From a checkpoint of a small transformer trained on Wikipedia: 20 layers, gated attention.
Each number is 500 + 25 x the weight over its row's rms, rounded and kept within 0 to 999. Layers, rows and columns count from 0. Numbers have three digits each. The size before them is the row's rms in percent of the matrix's.

# layer 9 MLP up, 960x160, rms 0.0865, rows 0-172, columns 0-79
110:492469491495496516478480524478516524515500454480530516479506484490460537481558468466474524489503539480527492506519494473513496491480493480466489524498460508552509513514494471492494488507491468506464484523497484441522447523473498482500491462
091:472513484474537495485508519498486525482489521498490486481510525509530514462521488493519484494479529486459485491520482491488483532461491488470471483549499501551465505480530491485490511497488427490461491522480468499476512505497494543488504522
089:449506496519513516452493529511523558550487515511487484490505538488523505524503465507502514513501521550481479523496494544468514501459499522493550505468514509535508454475519481469546498518510478485501513509471451522535488529502456518468488500
115:475517507507518529448497544544433502462496499558498452461468501496489536489549459473464548485519563495486474517496498503494509507429514492488481480490471509566508498490503515518539509467487446502510500482468506458497510515489517486522506489
100:495496528522458466464479530513441511534518492507497474456470554495458546497482509468506515493459474510516506492518476472503480478491532544484485532520461484531468489509485505531509535512446467474523465504524461494525474474492466533493488513
105:470480480502552474489463525489520576523514489482480471467485485472494516493526485515528519481469500501489471512535542468499489496512499515554471483474518497533469535473527512410453495511502493512458460471449522487491464486498502557536479504
096:511526508496508509479530525493522514515527501500499421521494512485536530536537527541484483513487469503529506522501516507516446481543488523504526533503503516492482478539487534492496521532556472524489511554480471422493498496456522523510479506
092:486503477495491523517490507537470490506478495494506508490505525509486533536489500492521488524520472522517497518452513500495506502417490546538529486477499518509469497490471492530496529491491495512469490511497484455520535504497486499488512510
110:476505493504495482486508487471479462468533478493451491451527477472528547425520542501511499465502515488510480492489516481507526493492522461496502524518510501508492470487473532497533495503471512447467463462416445511502517464521469519482501479
096:492515489520548459485531510466502546500497503487491491513509473465559537516497501481477482493467474502504467478506484502506440510486515495482502479485466517501506511507472519509476510513530473517500477509479517522546476507491481501540506509
097:516531476487504508496489555491512518509521507496470496467482506487537524498511486490493534496516500502505493533509475471506462512492493493507494508512508581526530520462550496491487487519487424505484478439509523451488520501483475548500492544
090:523474494520486497507501509459484507512512497521486496488506476524486542474496491519481491503500500479515500477501469514527515512487502482494495499513486504510498478484472484472498535457529461430502497530493500444529466505497497504502461510
102:497489503510560506487516537479513530481526493477493495520469533481472525510480509474477487489488504540502519446496472517537494496521453513500532510519505515495469515490524533526517531526468508521526497470483504512476495523443498498479524452
104:497482501542502524490476502534486533509501468497524481473466493505502519497523471496526502470506468479502479528499517477481537538548493524518502510470478454516513491459490543464520528511469469458517508503463464503492528541514473523515482468
113:510518503501481466474513465485519561506572472480469494474480520500519535513534482457497525513486497515512440511502477466574514453490516475508477514514494535507495491495509480480496495520481516472502490519505469503529494534505497510511502482
109:471477510501533480496518514527532494482534489521503430525501510503503469514563523480482471515474547493503504482462490515500487533480521489498503493517474500544474449493540474519495498502474476504483489469471509511486484548491496518479512513
108:457481511467501492450515481489478521509465472533496489476465532440506479504478507514473496483480537504485438509526469460520499527472497485483517490507460484515518509485501482520509476522485461488515501509479514470541474535509462483492482491
095:486489501474497501512487497453477510433540532517507452517507514508524482521499564524485568483511504512557472523473508478517531493486513518552480448485488505517479483477513509495515504458450487492523507461471483489516480470446472510508555502
093:511488485499480490483484537490425482492561468476501492532468524454491513460563477478485497496519499506526464465502506508473463504495519549501498511540516475554479501507510494470512524492523509524467471521460502507501487511488496492505451455
098:467475503493501522486467542518482527497522469494489492463501527524538488488470487482498545507481527461546530516475480498516490520522510547497499508500490476569539489529498539495503503544456494504521468521498461526490458474521510506465497492
101:493507535514522469501540485480480512514528473504528516440519488495510519558470497493511543481522509516486484459483462502510521521505503526499496494532502512489483493512487501542493482526497483514516492540497472523471507511519471519502493508
102:487480497445479490475499489487506489471516453499510479498500478454540547499496549485456561479504513499529442497511515473522534502515520508479548492480470503471474467438477524533525520519493426459533490533473500503505498496511489488491497537
094:512498440497516471488518526489485486476531484520485508456496467502509527485553508482500532487521496513484527520515460474513495485485481468493474494524519494537508450525477497488518485552439530505519454512462468517475489503522502542480507505
084:466510498499475493511498486475512541515546487526512484509481482505517491458513531477532536503491528446482489539549507486511482571483495467497510519482467483486504455493502506521488504486506491493453470532456518485501490468493521506523489498
113:434513498537558509482535499535482495480509505539470489497468477502468539473453478514494508507483555493516453514457437499508490473502505512544509488527500499517484449476500479479513527511507464514508435508506447494464501492500510494566490499
094:469454517539505486508514507506482511507554527498519461492481498510493496512503538477474494530504494489476511475531533499445471506498549504516528475511492506549513523506530512521487487501462438492525497504494493506480551467483491524518523501
115:527535488501507502474534514521495544496487517522489487482496547533507533452482498479482514529500447485491504513487483516501505482517489537510532500510464513528483487471493527492508476513463537456499501527514496489495493502458512459531483515
105:479513459500488545480525462497495513484499483455538488580507505448484501497516479482512503514480499554490483540514471533503467490518522477494509488492502479501512520491478509504508522471508482503454521466501464465503480484480483503463495449
102:491500497490516514498508517492459530464530498456512471512458506462469516523517500482509480469480584472502496496480472486533501512494487485566505515489515538496535455466514545488506487503550522510465493518494483538513534505485448497508525504
098:467519496490501481494504499512485510505562508523484508455482511470533519486510474507460505492490515477487510504478510506474482509493498541487466475479512538505505508530504528456487511427484493507501499478495501483543537499523527554488516490
109:485471502483531444467463469489469489482522507501493479495487537494497510493531528526465559497457517501508502487504510432477497492489491489536495514549476536489490483491529501517480506484524498494515456498498421498510500507494493535536495459
101:510491489421517512461516530513470489520502477477502495493474459510543506502479529448480548445530508521517468474506536529550529483503495493479504501532503520498517471417490526512474524485493492484519484467430501488466491508475515507508494512
093:513517501489507487496498524523488554504509454564527542511490484451509527467482549505465491474485506503580462496506474457464522520484512501507471465485482492516482507492507480486521462477477480447467471491454473480522499490506478518491473466
094:499477530497487516512530551541495496477490485543514498442481511508491491501548493511465491490524460470517484541470483505491500532460500556488491476497487536487519492517531493522537477506502524493433455471496501493512527529499500530478514504
099:492540513521539519453515487493514490499552478521522459498441520490492509548480505536481519436503487488478511489496500507528503498503471511501528524481509509497507516480528465512564483474486466525479502465467513480501507505446539509492500456
106:518492515491567505487506516530488491498498499514488467467489522496537485451511459488500529511520494527473468474454503510475499492492528507507555460502496515543473474503536520501536484510485512479482519441498457503495471512446504429537457533
107:511470424512541545483499515511491496514501498530491502495467509463499522519505482509478524495482483495498534445471478488515516491506471491484538526507485468514467510464518528499533548441458485495478492468501457505514478522519506510516504503
099:458505486448513555516495448514506481496509518481528483499452539440503475497497531502507528527463504543503455526500512492470478542477442501479502500533463497510504474531535493478489476526530527480475508486509473496480503525513486478494516485
096:489524504481446464458508476486505534496550447494490485493511531518527504498449519476475527485535537492489500475465473525545464508490442521484554533519492500541481480501500530522535510498523480490496473493458471481549500517477485522506480460
103:489492516494503519503494524523513516503498481581514474534484509487502489500503509506494489495501517482527470526477528486552491501491522530454497535550490496555483516499549507493499539499453528490460500515518475499514480537459500483501490488
106:495457491506483485492494517471481541534535502497497492516512507483461483460508485421500507502466492504460536517473495496487501506473469499510505461538469482491487487498521494507493484482466452515515485435515496485540517500453499504494501473
096:501479448492532491504494505504531493524508534520517491494485511465507524497505499501481522468451512510522456475496480459540474510537459543469533484494493484523533503519520518525508528524475503468429485509502511474496539525497470473521510502
097:495433439542530503511491521514524511498520522532434470458487498508483525500525483508470497507545458503491497508493533454495500507516503491476467490523474493481484531497476492513500552477436522500470468489454499505478524508452515501494545495
115:505509479528508536481467500510425510502494438484486465487516498462499513525570492467506500495523526518492494533515481495515534491471524498558512522483507531528487494536499504482526541502543485491503458487489524503572483531494484510484514448
111:514450484497480505477487535483507498532523481513513514490490518481516527473491514513496538489506506510542504458442510465527549524415489489487535518499446522510472524479481503488544544447505492459502476472457489476536462546506514534520500468
099:481518502516493498468515515529509520513541510517482498519465498505491532510515497483468466508485515482458491500493502458481507525511512491477519500540525500454447526459491520501459480493458469465507494489484492454456501501403562476535529470
103:505462492472502467503541525487499510499520463515480500498463538494490520481519486490476524527530487489485492491459492535510483497521458531524497496477469548473506488449508570554550531494527482514464489494487498481537467558459528544535497491
111:496517484489495498461533503555487527472454444495511496471522513447515496522486504503490491483465535487528505503528499486491503516485480464495498452486475517583519462486510500494504497497520483475528478507493497515510457509486464500532479493
098:509457514471486539507543543515513503492478490546512485498504502525497548456488487475484515482454522491511474491449517476552518492480462507533517487490462508497515478505559529543477490538459491498458478473491501506538454473512461510550486507
058:464488485515517496441525492500462485473509474503495472476502550482489506482508502480458517423475500520474488495458472478510543488470476517473538516494442553510517508503537528487511513516497504488485474518496469472497523490488462480485517506
102:486430479486467480485477492475478517487483478505471490447516548486522475499449488493421491511514429483456487489496475509503548507513508523495489487493468504513480516451511517522559510492484477482485482481468512514492481504500502527486490530
119:491485534526514523496517473517500503479503501522496507473481493500492474451526510459472507491496492503519508528485467462487496510483475507546495490517511483542516493513505571526489505507506503527542493527483472499541484489454478470531451485
087:503478494517505504502488530535493494494480505496507455441466511481516498476486457532493516511510496557491509497495480469521520495476498546497526494526471539479479474491511494479485480501552501524511506470459512497512470520526499497527489500
089:524514526459548504498517512490477529495523483534464495516495499516513501469512463468468527504511493537475480510509456496539493534449476543492534519476516514524479528503495497499496482492495498473462479506477509487485545491468480488502508500
087:445505517516472523458505486503480517512534534470466505508475518525536519473472505503501514509471482543488527480496465499527484465458465489491511516494470514537519518477501525542495492484569508456508490517470458535499491489502508552469528456
097:478509523514515516456525543513448512506482495563530478498511553517484509520522482477497526470462495528502514502464484500521474485444516480534507516505490537532457472522501470505507497472543500505470522494516488478506529536522533468510469517
092:486518533493510504513538500502467521526528514475478504505469486506533544502522517472505518510456538497507457517509484487513519515463456531517477521493490497542483460450496556520538498513481473465508501509536473479563523525468499533527481532
104:489451492488524526496526499527510519531502500542542489462488546456516493496507557494513509506464522553507481476470467513500531499499478505481540515498485497497469526467505489514527508481469499478468505480509471516539495539446506513512475479
106:464478510491527479504483518525456482499513501517525476468503478524483513518483492514502529532529515539535520509530452485490537470491429521505539455526488509569440476464486491461524489467496490503464504493511495493498513463488520540453466457
096:518537468488478520470516486498499519520540524512487509495489483516523538524504469469484497487447532491516454494505492428534500459461512483538495537475488537544503466503516516486483498528511487494439496514531485478519534534494448501500478457
095:516481490502481509508520460520482492454486529495472501491441479490518483488514497505459517501486477503510509487507497503486490453445509474520497488485504547514440500523528521505517525509524468506500468448483482487508506540500509495438500512
098:531514478451502503492474496473517505503519438537482515488491492503497476485527498492515518501491544480505521523491501529496512527473453494498521504506462507497496486528490520544580459490553486500505487486475511499542485542484521530512487466
116:490528504500504489488494521494461546498501504534453481484474535502531509467475529519522511481467532517504499496527524501464521508484468462478511487536483484520470445486496516481501459487444466517508517514510506492546462498472522521490496505
116:488507486533510498484558543472487524455486496508524490508530480479501513491554490493484574487495497500534478495440506478526538496505503513527507453535468524494468470480537466495528498505489519510511517542473460512513522539494527498531465445
091:507469510480531536522521482503514508450501488523503510489502489511509479474478534497462496485460488507513507406525480483555504545483490501547548524523486514511493502460480482433510558498461503498481438501478499500512521495486465498553498512
100:467488517475501485488524493513505531528541498509531480513522513472496466535516514507484515490465533498464476472438451443502481545429513459465496457534502474501510477550503486499491562506457528507453491492481469501516494511491458507495511521
091:496509525471518537481510497481480539488501483495453432501505504492499488509513498525497511498489487524543492496477515488524494535508532504497534559482510484488478508498527513514494543516508426509459487458476483499480533496465442503461466463
100:482494464539498486504501541526508482454481483514508472455497535494524445470489498525473514523489491510538505465494489541518488480469502494452535533505477504496490510508523514518536513519505511519477478497484498497492477533474459505543495488
101:496443509469462485495517556502492496482500494511490490459464582495534496539500504536529510433518509493461494541494474511476497472530485494528505494542489468453483536496514530509542492457495482521505494500481511505499485499469487472475507507
109:458482490468512500482518499545493492497507457486467464511509528503490478472469533477485490510487489525483513498519490529486511483489498488508494483474456501565453515488527504483495480516506473466484445448447429506520501495480469497495518483
106:466451478458521528471501528537457498500530461555496505513513508500486495490502524504480493473481514490549500484468507503506499497480474512509455444526471484451521503523568522478470497522499539521496473454527449519516484521478468530480483520
115:509473525499510505501509491481484533509498495514485470526489580503548490490516507508460506490520564517529507513484482501468528511489475549465545510484475489537467439497503507466507506532493490471505460513514476477504508491439501479495455504
093:492502466514476571514493506528496526500486510526493455498499507450511484463503525488469488521480523535461491504515479512490510495495502494504498509509471521498505536520532489491509517487434550490477512536462482473535487472510514534547455545
113:509481494477539523502509531512467488505498488524477440505515518500520542484484494478501522459491487528491500481511461471495469468516461517496525485504494481479458468507502561483489551462449494494476495495496475499487489535516515518543467510
098:503418527530482463487525484496493478457519511509492516503439486499494490503518520508488493474486518488494521471477487517486519481457458512512538457485458498578523501488535500486486470515510466455481457517528460530497512525490500498508490510
108:499460462454509558474497528508510500512495489528535512506510537483507491506544496487498534499470496525520478461462502508543559503468527482535519482465472540480468488526513505515476490490487492497498460498502495516559479512506483489526459509
097:497473498500539490484492487518481518506499459502518485489528530483562506479487558501509500495511498470521514459481519504525517563492490515566517458491475549492485500486547534491511466509523464486485472468479487495532471529487452528569501488
093:504520474498471496506564502528499521524501515554531504530486517532512466489496537509511505477468504504485489516481498457479524504492514487488487506535482520512507530496509503510493502497500502509445488505476505482477517501500485502520498529
105:491490468523497511513516506485487501491469513535458454489494535510524482517574502509514464510519465490520518521498505488524519521505517514520524526544484496521553497503500519474544497502492498507491497497476490482516508515448474527562464504
100:489493499522511518485512509510495512499508492502467491509509513482481536472530491498546531508460513492538499490524501448461500523484514497519516538455526494540489473511533507542492545533507487509532492505521480515536478508528496506502491472
099:453491505509513506461515511489478508501514515525545515479506524489521501490464507453482488503436496507467465495504528475510526513497492494475533487548442486542501478500510511485496464471465468481483460523482462476496536528510475495483500462
098:496506491500536490498512538509465505504477496522470481466494490549490502473538510517499484487465518472499507482502499549506518465475466498449479460482487533506458504479488486491476527478524482524472506458426510509482509462501517487538496463
091:500523512517489477486546503498490545478541493539510510463483499469543477504514527501468527491490532491510447511502506480503530492467517507512475512502464500499475493443508510486476533486547435524484515497507537516476532515514514539520506479
100:507499507460509493448565503527486516476570465512498502492522523475525527493505533445469494520455488509474475487505501473526523491504509531534492499494509515504472492459556528573519469554527476479491514429519497506539529506514539503496491468
098:475479491499507542479524468526528519492510493535465485503478501486504502537478527483494523514488515469512465476497493493517482492488456495487510481502474478558467483478523477487515520494490465463489487500482486525471463517490521507464467487
095:504474473492479470508485501544503571507503498474488497488495475523488534489536512491479486483473513503502496483526468508497484491503527514522482500508498537536522488451499496517481492530510505472508484485515503527548516516493510478453477499
101:514525491471539504480541478526518460491518460501513493476467508466551502491464488476454493502468469506505502491507476506534536489457505547480506512498495508473488495488531499507497509587515504502499501503532513499525501501523507505478472472
109:483497548497509467501501471511469512481516480512496502481475522474557514525482571539470493484513477492496515497518495487459515509486482464512506492550492527500532496472545528508524556502540427489477474486479511506543508498468506553539488468
082:478496467452499535483520507548476509499467523455473481480525513481457511516477536416493471492527486533484457491452458515477527499517454541546524481501506535484497529484512522528504504506513524508515437504464496523511520491516478518472518499
114:457478462460531470458524501510511506500530492482518487479520521453478468497483499447489483519461512505502507481481492533495528475483511477553517522483510543502483497489545505517526520507474482496506505480503490497492465505511483497489494523
090:509476468514539491437512499521503479504528496541472496476501487450515509492473492528449492461500527469514495483501475473503482498500491491510506495546497480547476461514507500533548525493482479511501449479461503502473447463510488500531508503
110:493505497501557502441521455538498498512480515472523497495513497503495516510482522453469518532455558472483512502474454510541450518495499513467554540508491499554501505481507490514545538483536494515500509478496474497506538506458458476506481458
096:506552541495495494513511525505504497532488493522508461482503545518503543483498480523515515483497464476530501513500494514518450504483511496528501524499501539487452464488485569515532484498530478508508496487498480478508488538529504541540485465
088:539499481476510528489538513491491548487508519490464517512498504448456451497501516496488524507463498517523480523458490485485561488484484480507488492559478519456481506527561474500486484550503466446486468494545499538536486512527493494501512538
099:506503484481473478496473513526479513513538522465501516514470507465536553509496502480500484499477528513510495474441482468498470517462533513525483528526484502475445515513532520496482527498469488498527506489510495505553524497497500499529513462
094:533481509477513570477477509549471496481455489491484498497518510503489490469495533502446519510488469505545452497524483471529550501503489543530551512495493533476525495494503533526479531518486491490453455494479514475481524512480454491440483515
097:521477491535544473494547493504480483481507494521460526504447551471481521499472546480461513447463515474528490478508478473477458499493515521511493523506524492515513498502456501443515496528495472501503463494485517529535445535488463541514510483
102:504505465484499533507534488494439510483570464512488499462492485490480521513512502517501486475501496499490524517494491490506526499471506503536502491490472495528496501482504523507526492506483504496467492508495503473475445503489512536520495510
093:513488501482501477496495527522467484438531497506501480497521500526474497541515528503510528461504459505531496532493506501513545561517468497497480545509487489507454504480536521538482494472514491497466493479473494475504487539500455494500449456
102:506516523450479521521458517498490505494538480493489510480499487486513525475506519480476539481496521508556500489468515536502515513508499509521476464530469511491483476509549516479499493472513506523465457461459524514501504489519504515528514547
093:483468504470500535488509519480494512510539535488445498529476530518525484528485516461503503501507499531472508439498524470550510505491502512517527503537407525521492505479532492499477475532498536487427506479487507468513500508495489515504490461
096:471522475496494502467493483484522502472499478487489495474505525477509527494504505471505493474453505505509454504503493483500451547497468498492508508505515540501519512506516506501494521524534531522480482507478478482506488509473446552510440528
083:508472543457483516518530541527488503532508501508479536500485551518458499501497551491494444504454450558466476492485464465524538505557466501495471492509476524533490525465517505538551471495469480494514513512466511501483491532499507477515528503
089:474502496498467526483504465536516537502480512515494509502480501504495516507502492495481494459538516524471491519507503525497461492520491515494479490517486464539505502491500558516517505496523526485486508513496482490515536484492468515513503494
098:503432493493479516502538506505497516499537505499494515498503523490492463524517539514489548492484501504491509490470511499501524485484449554486497508514469520515490517482524503477489498489453501486457508488487523487492491519519502510472485468
097:499477513504501484478495541523506506494495512543475449500501504502557484493510482518482537476491469531486486534515502481533492513514480495514504485521458517544485521461525557479500518507481483532486506500520498457492520524530523528514473499
098:514516470502472507492493482470463532476535469497482524481472507486527525452465495484488514439493500505508494464517517489490491495498504497556487485488494504467463449479502511489491503494524494487512456486507465511528534483481485539504496485
099:519474502533484502501526577508521531493514517503501508442505532498510499494501519531477511511507524556476496468517514485517523510498501520557529446467457471505502473483563534555499510494473458492488502482499511456499444515492523501497510484
099:499470531511504542499550550531492502516523497508503461494497570499487477542524522487494499496529509485505547524471515483529450511500501507465513503562502491508491477516528515507529523531538516563456514473502482449467498522482552467552487482
105:416509512489543525466524487519462506528503480490479479504494527491511490513527503493474474496487551532471468486485480518545485490479492499518486517521497515539456485497503500501520449452470519485516487510479470486502527489505475506542464475
095:483499477484489480488507479501488514498507513536440480519509535498517537472522483508515506481522522492469494521520520490518497514508493495521467462538510498539500501489526509449481554487454464465448487502496463494475499477472473495491481474
098:484531474514508481486488460504480528498532512475543515458493496463551522516500463484492547515516476509528513499505480516518503526488504516452505505527501527494483497508509505452477471507545528509518483464480489541510470533462495489489472472
100:459480517489531488462504513537455545517480486504462506474477496473523483507496497514463543472500543474466496456527481492550473498517496549525507504535494547486474531511520519509462504509529505496518468532477487509503485512509481462497500508
101:481497450502546509497538480495465493494495454502520479501492488526514508512484519457479526450530520460506511482533484485508493545499509500495536480500446523528513477484505512493495492518485487465435479509484511471484483452502487529529520449
102:470508528505509512490529492505509508507527507502494484491506531527510521491516483520498526454446505480481516460520510464568488493437472534479487486479512506511505507469561475510518496517511463467426468491506491463508481483530504529484504488
097:457484508499539508491525530516492515476520523516509518494495519472489531496499458491482519506519519507530496478461469496518499483489488484497512539537470493525494523485513520468487523504486533533493516495496490480555466520464501493539494473
086:458515461496486541489514473508471484470505497512485466481516558495476468474551525497514541518484471553493502502465433490525492492518489527494515501488485545489466497523540518508514484496534452485518505517470504501501493504515498545473512505
106:528513500502499534485513507528496496502481504506458480469496474487517456452506494479459472527475523517464503498527487501466533494506555448502474462483506529511451491484495569523486510504501471477507514485508487505532503514420510485519451560
103:524495520471504520503507492534493524501502476511515494533523555486577525528492532484459523498499515494551482502494481492541527537459486511495496506522501479523498512462502503449514502503490506460511506527522511478530472551482523460471499517
104:503517473480488515457501518524523541494500509530505497481496561512513543502476493459507498540458464482474519468481462471524513530446488517495527491506484498536482514511511495476516503516472475465520496451519488508505473472458493491484479515
107:477453488487489499476503533503494514483497502561489505483491494477486462480515542490511509497480540499536453503472513491509476528490497513519498485521438574506525513515532547461505488513514497512492466500500500487528469515489499510540473453
096:467433510446491542467506543496514491486527477540511492526499522479492470510503492505474493503456531504496525522470490460506470555501518481466510481484450513525522500503500515524514531499488477509485479510505455511470454494524461481521448502
113:496479487503468519444505472495475514477471508509472495508513517436533517488520466475480522522524512467512496472477462481453440472467504528486495492509504501515493506520542482530501499488502454523490486477500502556576521493469438482515492489
104:498469519515502505509509497506475495489498469501496475452511507470501510469530482494530550476500559497487478499499512507455532483528482467523495473509502519487494490515511519486535477475435461458519528511524471491510475498489471516495452503
087:484483502479480509491518511514448492465471487498504497513464537517463566488548489489478481497475519510514500544496465511487480521465481492454487486517466494483468456492519553500506488471506474538499477475515507518487504487493436482500442490
103:514480470461467553490495499509475522508488480507523513559448474471504492501494510475488488495513521525528521473462482494537514486474507505506469529512499526546475500487477539473496533520517514478442523477508457545472536466486481498496480508
104:516477472508489534512521525541481524495526494531489481493544481512496537511508505500502493458528511465540489551494486498496491508501502522465510485467509513503435489495489503464528523458527509454474468480481501453512487537514470554522476509
102:516510484496493495467529495533499557515510512470500489457533483530528518512543493488477492485468518479484480483477490464505507512484536451482474468568498492527474470514571532485511546424516530521496473528511485510541470514499534530459465430
095:479515491469504523471510482495496493457521501499520499541473486468541470492497499512509504456518508523502503476488477471509533492464454541488522508550496494511499520458518519552471486467507513508495487459491502509472495519487459546455505492
095:453551513506561498449487524507509521494485518487475469500521536483479518464521489517501527519515489507485473491562524505576512529496491513466549500522507492498504483494504496518515515523472456506477522480465476482490472485464483485491483512
107:480467529490495497532522470527487498495503525508480457495464540507513479460523505481508515500523521490494482502494488479517505517483492504510506470586459467524480497436491533540505510458533511490512511523517509511548474489497493517524500517
088:473517498524475543504537535533479500467505493516455466475466462496475494543563508523519521493539491491469484489481520495517503500495498532488498510512488534537552516500524549480509475538480490446470505488498515471525514505448472550448427477
104:488468538490510498507528512506459517521569516486530486502493504484518515469451509481497470460471534488504480483497525503485530472490524509526504498510485498601483512470522510478538466471495497445506504524512450460515506538514491480507481521
118:490484499508531516505545496522492482510485498468470486478484488489513504525507511478483509469473517524532444497514480520507536523434452518499547493486475518504497506527483512509532546500499506456492488514486474471564466506486471486541459520
093:506548499523507499502484483488503472512488497510509511473504541473568518466523511478502482505496537546524490491460506487482494473510455488555477483544438544516512531514506515510502537504490460490513494483448481496509465528505444481547491517
100:478531525450515508484477467477441512539482422499471486508513517471507499513490487501469473501486486477492480504487453505542498491490482545491564505503499538526456462469492528492520542511490488482478482525484491502552526528475506497440481457
088:478509478460455503516496511502472487482481501463465431522487544500503499473464533487500482479475447528491488485470480523482490522508510518519556478491478475515506490496505489500494492489533490515485492484457474514467544489511448490465513509
057:458508500466530512456501534521463526505520472552468480519483523491523532492508519438473562459476511531493480494529489485516515508508503500526516509497484523538489479470509529483525517477530477482472461507485480500499484513485484470492500508
096:491503477486474485482513487563502522516550484561457474526502483513570528545538503473490518483506479491471514463539511518536455479477474485527505478499497513480522514456490513528461504505530512506491495510496490481492498500510521500529455507
107:495498497504520496470546494519498525514470455532529506528523542501536540514523500472481488471518478459495517494457464504499539519505469489449517515550479496511477513491490550478484491458452469485503530501506495459476538509477512541506476539
104:478468540447485494454515515480510507516494466494492514517457531494492498491491521489475499463495552510504523510476454484537482490454489511504500498486483480513496511430488463503516513478487505519475469532465453525502490552475459480513473517
105:521534528503469471462496488499448498477544436504500509507551507462495512475466490472487507444498505498540487506484516481547555517485406507482521462517503512508450487483495467457534471494515496494506464464471487500519472564486490482497474504
098:508507457481516509506508514503508512464522458502473520462519497457495509536516486544494477481469517497482523498497499480465460483500463503508532505475451499549472504497485507551520489536452430512523490540494467480467484504517521478561537525
099:480497463512533501489492482472522498519483476532491497482487508438531514449507534491508493480443495538520539499507482501511499499511504465501489486498484483515509464502482487527497521476502471494516500492490468503557468480487491508542500530
081:504439512520510508515490530549517487496499497516483509518489505507475530464494557494501553481465504494511470530494489505517492554490490496518533507486482530489503517502478528528519522497493502492475456483498508450541455482471480516534476498
114:483493494480518515500482539531520509484528488505518504449506510513517485504538488486485553491530495499515539529527447480485513537504533491462492526527455514514501487517476499496542569497508502521463494495449470516492502519480508551482478487
094:495512480451500522510523486533441500506538500508469524481490493483513533488462523539495482502481478501465513506504482489484510521534461493444518503482496534513512473499488499543571517471506497434447453518482489503530475485463507500500501504
099:516539478531499455501542495459488515500499486511534487494472544445482518549523532494455532496536496509521500477505486506482513489547523511499524496496515494501512496477532470504469527509440538453506519491477498462491528498469496508472478465
095:499510463512511503499526534513503528525514489469500497513466432502508492538521550481475541474473504546472504505513505517475502524483470530506470529544507540473499479477485493508488509505489540476443487500487476512514508504480492539484445491
105:455482532487502543455520501563464511495564480480464503473488527449535496457485504482473524502473491503508491507461472503554523499484502521536533505515495497534539468491528535559531516492493503458500478496487467503471504475501519481493483487
100:497482501496529516469481480495462529455539541512459537500475477508561521472518534456478510416488519488487468513500475482506489531471464548510504505493461476525503486510512500523493547535502529477457502476506497537536483511465448518491512476
101:487490478529508517515519491513522552476524510477501495451466506489520538508490511487460505500520513480466428482473522504531507521508513477547492502508453478506519541483510494531515487515446517449525526460520505461479498504528517546504545502
109:506510476497505502472527490544492501466539461551510495485507498435536478459486502486474506483489502503500472509503487479494525483449465539515493509525506524500488481474533515523551477556532488504517497425533522507484545492526505518470483492
096:509464502480472524495517503535499520476555463506477509523522536466527516543478504494496540472489499522469502458486510492479514511436510502512529500437507538543502503432530491481490483511489490477529505483460471468502494532529488527524508499
103:474518489464512494466500552495501515494514496517505494487446501481474433486483486527480490505514539534481509491483490517487505495465529511510504481492521529510517469483524514468555487498525496502461453427534503505497505517505511494483497499
101:457528515504495492476497473494513498458497513503500522460495533473530525463534489508513534505451535491554498463507522450508490489500497522458516510479514496519500504493484492477482499473458451514500488500470441506478466456464472527544503490
092:508460521489504549520519515514489509489522486523504495491501532494510484494531489456450581462496506516496469512493491509525501465514478531516518473531477492500485503497539500508484483523463493495463506475519527493518450540519443531506526488
092:467487547458496470498460466474488516522508494509467496459497522488499506499503538495514529518516512535502490528538481483483490472515461515519485461490482515487484490460476518534539506478506466517433467524493426504520482504456480510516512479
099:522508484445485535477477542511505501477551473528525524511494512483488496468509516509492519520463527540475468465495523481532519511493531516515537465475481506501470499484564529530519497514518508493506482450523497510526464484502514516513507487
107:484518513493531505468474504490471499479509514503526496512491489506516493466502488501509509424447563488459519481450464468497526516438485485508535468500513525494476483486487527529503506486504488498537479516490478463541464530498445510526464544
101:510514495488483515461508536543513508518552507523469478486457524502516464454528530489472544524538491518492516512483505456516453513525503520459484505498468492500526547499543554517504488527510472534484472516490473470532481504448492486478466490
100:451503493519506480496513479520477490470514515526539468447517497491523538484544530488498538438485510501519494478525490503486482532510474495505491507512494501489501497502501480488492504447481480526533482497484496490513536514471511519484481476
084:477529447463483499494488495493444490448514493492430457464491525520486542496522454490445523475534514477490492487513526527507513509503491530470500472504466520501496526545570528477538503483479477526454520484465512466494518502469500497504481463
118:466510460451500465492514479493429494485496456506461483500500495457486560513549521494490528482487539520511502477484502493556522522483476517512525499503501529496451488517539517461545521480498507488495503454486515486508549512484515469492505470
107:507534477524522508514498532507492563501507507513505481474466516500528506464510517531511510496487502560520528475539508520493505495500481462524480490502494514493455466458506496495539501496515460530536501526504470521538479489495499540490486489
097:508537544506562539464491533531499508485539460537511503552491510497470487529522489489465499470510508470483499479515477452530499519469494544540476513509499501505505481508471507496513534493513533509495497513503523455516471509453525505496489493
083:469508495507503505509496531559468527487522476489482499507487494471517449532494490456525511446485515528486491474479470493483506502517498492488504476497507519493471515491491469468545517518511518523535426534452470509466525477514481506530523529
102:508481524459505493529485525508489503505494476513481482460495524516499549506498485486468500503490565497462471479514478450505521533506473530553487511531492502518481503468538542501505484455471460498513467484517456480518485502497534516498482518
099:477466507520534539482511517514474486463556492522509509467468525523510514519506493518488526489504461516471484494477526501500507526523492505492513485543461478492509493512520475444493497452493489487506460487492504490502566538510527570510494456
095:464469474509518504480510484510473491509493444525488512519517479509498498481551519497459483502462524467545488439503483493489536495462481510499482515508493513505521491476506496502509491469524499469528457478484498529545514549504488488483475451
104:509497483463545487493510498494499506492536531476538494535500525463445499513526520503538531482451499473541467469522464468498503499538491513485479532523495501531555477509501502439486486483498495540479493519477512510484487533488466522508495489
095:484484496458506540494530536498490522533519476485509499507458459487515461508471506516493522498466484516522462508479487465531511460500449465518526482518498471509502470447525476510515518477499489508501461490505500486489500508525531475516492491
104:460515474487488479484502507486512542498474497486480462490496490509493500508563485512496497476500501534504467492500473486500527505519518519505553456489462526513507494516531538509508490486463509477496494530451460448483484476482462492517481491